From a checkpoint of a small transformer trained on Wikipedia.
Size: 9 layers, width 224, 6.01M parameters.
Architecture: rotary positions, no biases in attention or MLP, untied embeddings.
Training: a variant of Adam for these matrices, 115M tokens, 14087 steps.
Each number is 200 + 30 x the weight over its row's rms, rounded and kept within 0 to 999. Layers, rows and columns count from 0. The size before them is the row's rms in percent of the matrix's.

# up: layer 3 MLP up, 576x224, rms 0.0613, rows 31-34, columns 112-223
# down: layer 3 MLP down (transposed), 576x224, rms 0.0612, rows 31-34, columns 112-223
# gate: layer 3 MLP gate, 576x224, rms 0.0613, rows 32-35, columns 112-223
up31,099,197,249,261,204,245,219,218,188,191,184,238,225,146,197,248,247,190,202,222,235,151,153,172,134,155,228,269,213,151,238,181,170,173,227,162,215,137,195,265,151,176,222,209,230,209,198,175,208,199,195,158,294,159,215,167,200,223,171,185,180,196,206,204,171,231,190,239,187,223,247,242,197,196,210,172,201,175,157,209,153,226,220,182,206,230,158,205,207,193,181,174,153,197,227,192,215,179,156,184,180,173,190,166,188,167,153,190,226,197,186,194,254
down31,100,187,214,176,246,193,211,182,242,169,174,245,177,168,221,229,197,173,196,155,131,218,199,209,196,174,245,205,198,199,197,140,207,192,240,188,244,185,175,259,213,235,182,172,173,157,175,222,250,204,222,165,206,234,194,151,225,227,159,221,195,192,155,196,210,212,193,185,166,215,267,219,193,210,251,197,234,191,180,202,185,189,232,232,241,153,248,219,235,223,215,176,187,169,213,179,230,209,173,191,160,194,163,184,212,237,256,172,164,184,167,207,192
gate32,103,161,206,193,239,227,195,210,253,179,193,235,238,244,197,247,248,187,186,217,218,180,157,167,133,259,193,203,201,192,174,240,166,175,181,239,208,141,169,183,195,179,258,176,116,175,202,215,214,140,196,172,171,196,149,171,159,228,196,277,173,199,222,190,194,159,173,220,182,173,191,253,211,224,194,204,202,188,181,205,218,166,161,222,219,203,232,203,222,196,231,204,215,185,167,242,182,265,234,172,200,205,198,205,187,196,197,184,216,195,248,210,141
up32,100,260,233,194,212,203,190,275,195,225,204,186,218,196,236,157,139,159,228,181,203,281,227,238,204,208,156,229,192,158,239,160,249,242,220,208,179,214,189,187,198,187,210,187,240,256,214,214,234,238,215,243,201,144,214,228,192,272,206,161,193,274,159,215,188,209,171,190,199,206,173,196,236,205,176,197,161,218,180,192,193,219,211,243,172,205,188,181,154,208,198,208,167,226,176,250,202,221,200,235,161,182,221,235,158,146,243,212,176,191,242,202,176
down32,099,212,151,247,163,176,182,166,168,230,261,187,167,213,214,190,243,189,239,137,180,221,178,270,215,185,267,237,184,184,170,193,200,210,242,187,242,191,210,188,205,184,189,142,154,180,175,154,228,162,206,192,182,238,121,232,223,115,172,188,210,209,159,240,212,234,189,186,176,222,252,148,170,180,187,199,225,145,185,181,218,213,208,235,181,183,232,189,242,197,202,192,230,257,225,211,205,215,210,226,202,184,196,188,179,136,248,198,221,189,191,168,218
gate33,098,215,195,178,221,194,181,208,260,171,169,251,203,182,234,237,226,284,196,161,199,206,191,239,170,190,241,199,232,217,216,216,218,192,213,228,289,191,214,152,228,214,236,224,162,186,237,222,277,240,203,180,171,211,174,180,222,230,160,224,188,217,152,229,208,202,212,193,183,182,240,152,216,168,207,232,256,170,160,197,298,178,232,209,212,199,157,203,203,218,216,208,181,183,245,154,193,218,193,161,201,182,169,239,208,150,212,215,204,215,227,221,207
up33,104,205,189,199,144,238,239,207,185,235,220,177,222,211,163,167,203,210,215,192,233,149,171,254,161,198,203,147,165,161,231,204,243,229,199,191,230,237,187,192,215,215,248,185,161,177,196,185,209,209,197,224,193,202,228,180,222,166,198,194,185,245,165,222,177,173,210,209,193,207,200,164,233,183,267,186,150,193,172,215,182,235,263,247,191,223,124,236,221,209,159,194,252,187,220,235,146,208,202,224,172,223,191,211,274,166,194,260,212,155,186,221,213
down33,103,163,174,222,201,167,168,149,225,200,180,209,227,166,119,209,138,169,211,225,223,190,206,239,235,215,224,231,157,261,260,210,225,161,184,171,204,206,167,206,215,183,199,111,193,120,210,168,216,246,166,201,233,235,193,203,161,183,223,204,194,153,173,155,178,200,214,190,201,164,190,220,182,176,243,243,145,190,185,212,189,171,234,217,189,202,261,215,170,225,143,191,246,177,254,193,204,215,193,217,207,172,242,214,176,195,204,210,202,200,201,225,185
gate34,099,178,204,224,160,242,199,194,241,200,196,193,191,180,241,203,215,228,155,216,190,185,222,191,159,236,215,226,143,243,224,182,192,176,180,187,147,199,166,208,175,207,188,184,231,234,259,255,189,125,144,238,238,248,196,202,229,196,255,253,249,233,231,180,145,216,239,197,262,245,175,174,182,210,199,157,194,243,277,217,177,137,193,170,188,194,215,142,224,240,165,212,191,208,184,208,202,180,198,198,208,235,221,189,225,160,186,225,219,171,170,193,180
up34,100,198,184,229,206,203,147,235,223,157,192,195,246,166,228,241,239,177,190,208,169,231,216,221,227,211,222,249,223,175,160,209,191,228,227,172,204,151,233,162,222,246,193,205,195,167,280,187,222,209,176,224,178,189,190,196,199,152,216,199,243,171,258,204,170,197,204,206,196,165,218,206,179,223,238,211,186,190,247,222,199,196,157,233,165,181,227,264,201,181,269,209,181,210,221,231,240,216,230,194,214,163,259,154,187,174,211,234,159,186,267,150,188
down34,100,158,291,160,206,188,235,189,187,248,215,197,194,140,190,224,242,178,235,191,129,214,177,232,188,212,227,225,186,209,217,229,180,169,192,171,211,253,233,194,218,182,178,235,161,162,168,183,186,219,194,158,189,189,161,172,198,197,174,155,245,212,161,168,220,154,233,213,184,195,117,148,216,202,202,221,161,192,187,205,159,187,217,202,191,210,259,156,186,180,261,169,167,216,214,196,202,246,194,247,148,249,211,219,196,153,209,204,267,172,195,208,208
gate35,100,147,209,197,198,203,199,188,178,149,191,172,211,183,161,236,225,249,183,146,203,248,186,207,146,210,210,178,263,238,199,216,213,211,197,229,190,208,221,201,145,199,214,199,179,212,165,230,251,204,200,146,204,224,210,162,183,220,270,177,218,233,202,255,167,174,196,219,148,202,216,210,162,150,167,218,121,198,171,133,200,164,243,178,155,230,189,192,201,213,144,222,217,179,189,217,219,187,148,247,207,188,209,214,223,187,174,188,217,222,214,210,131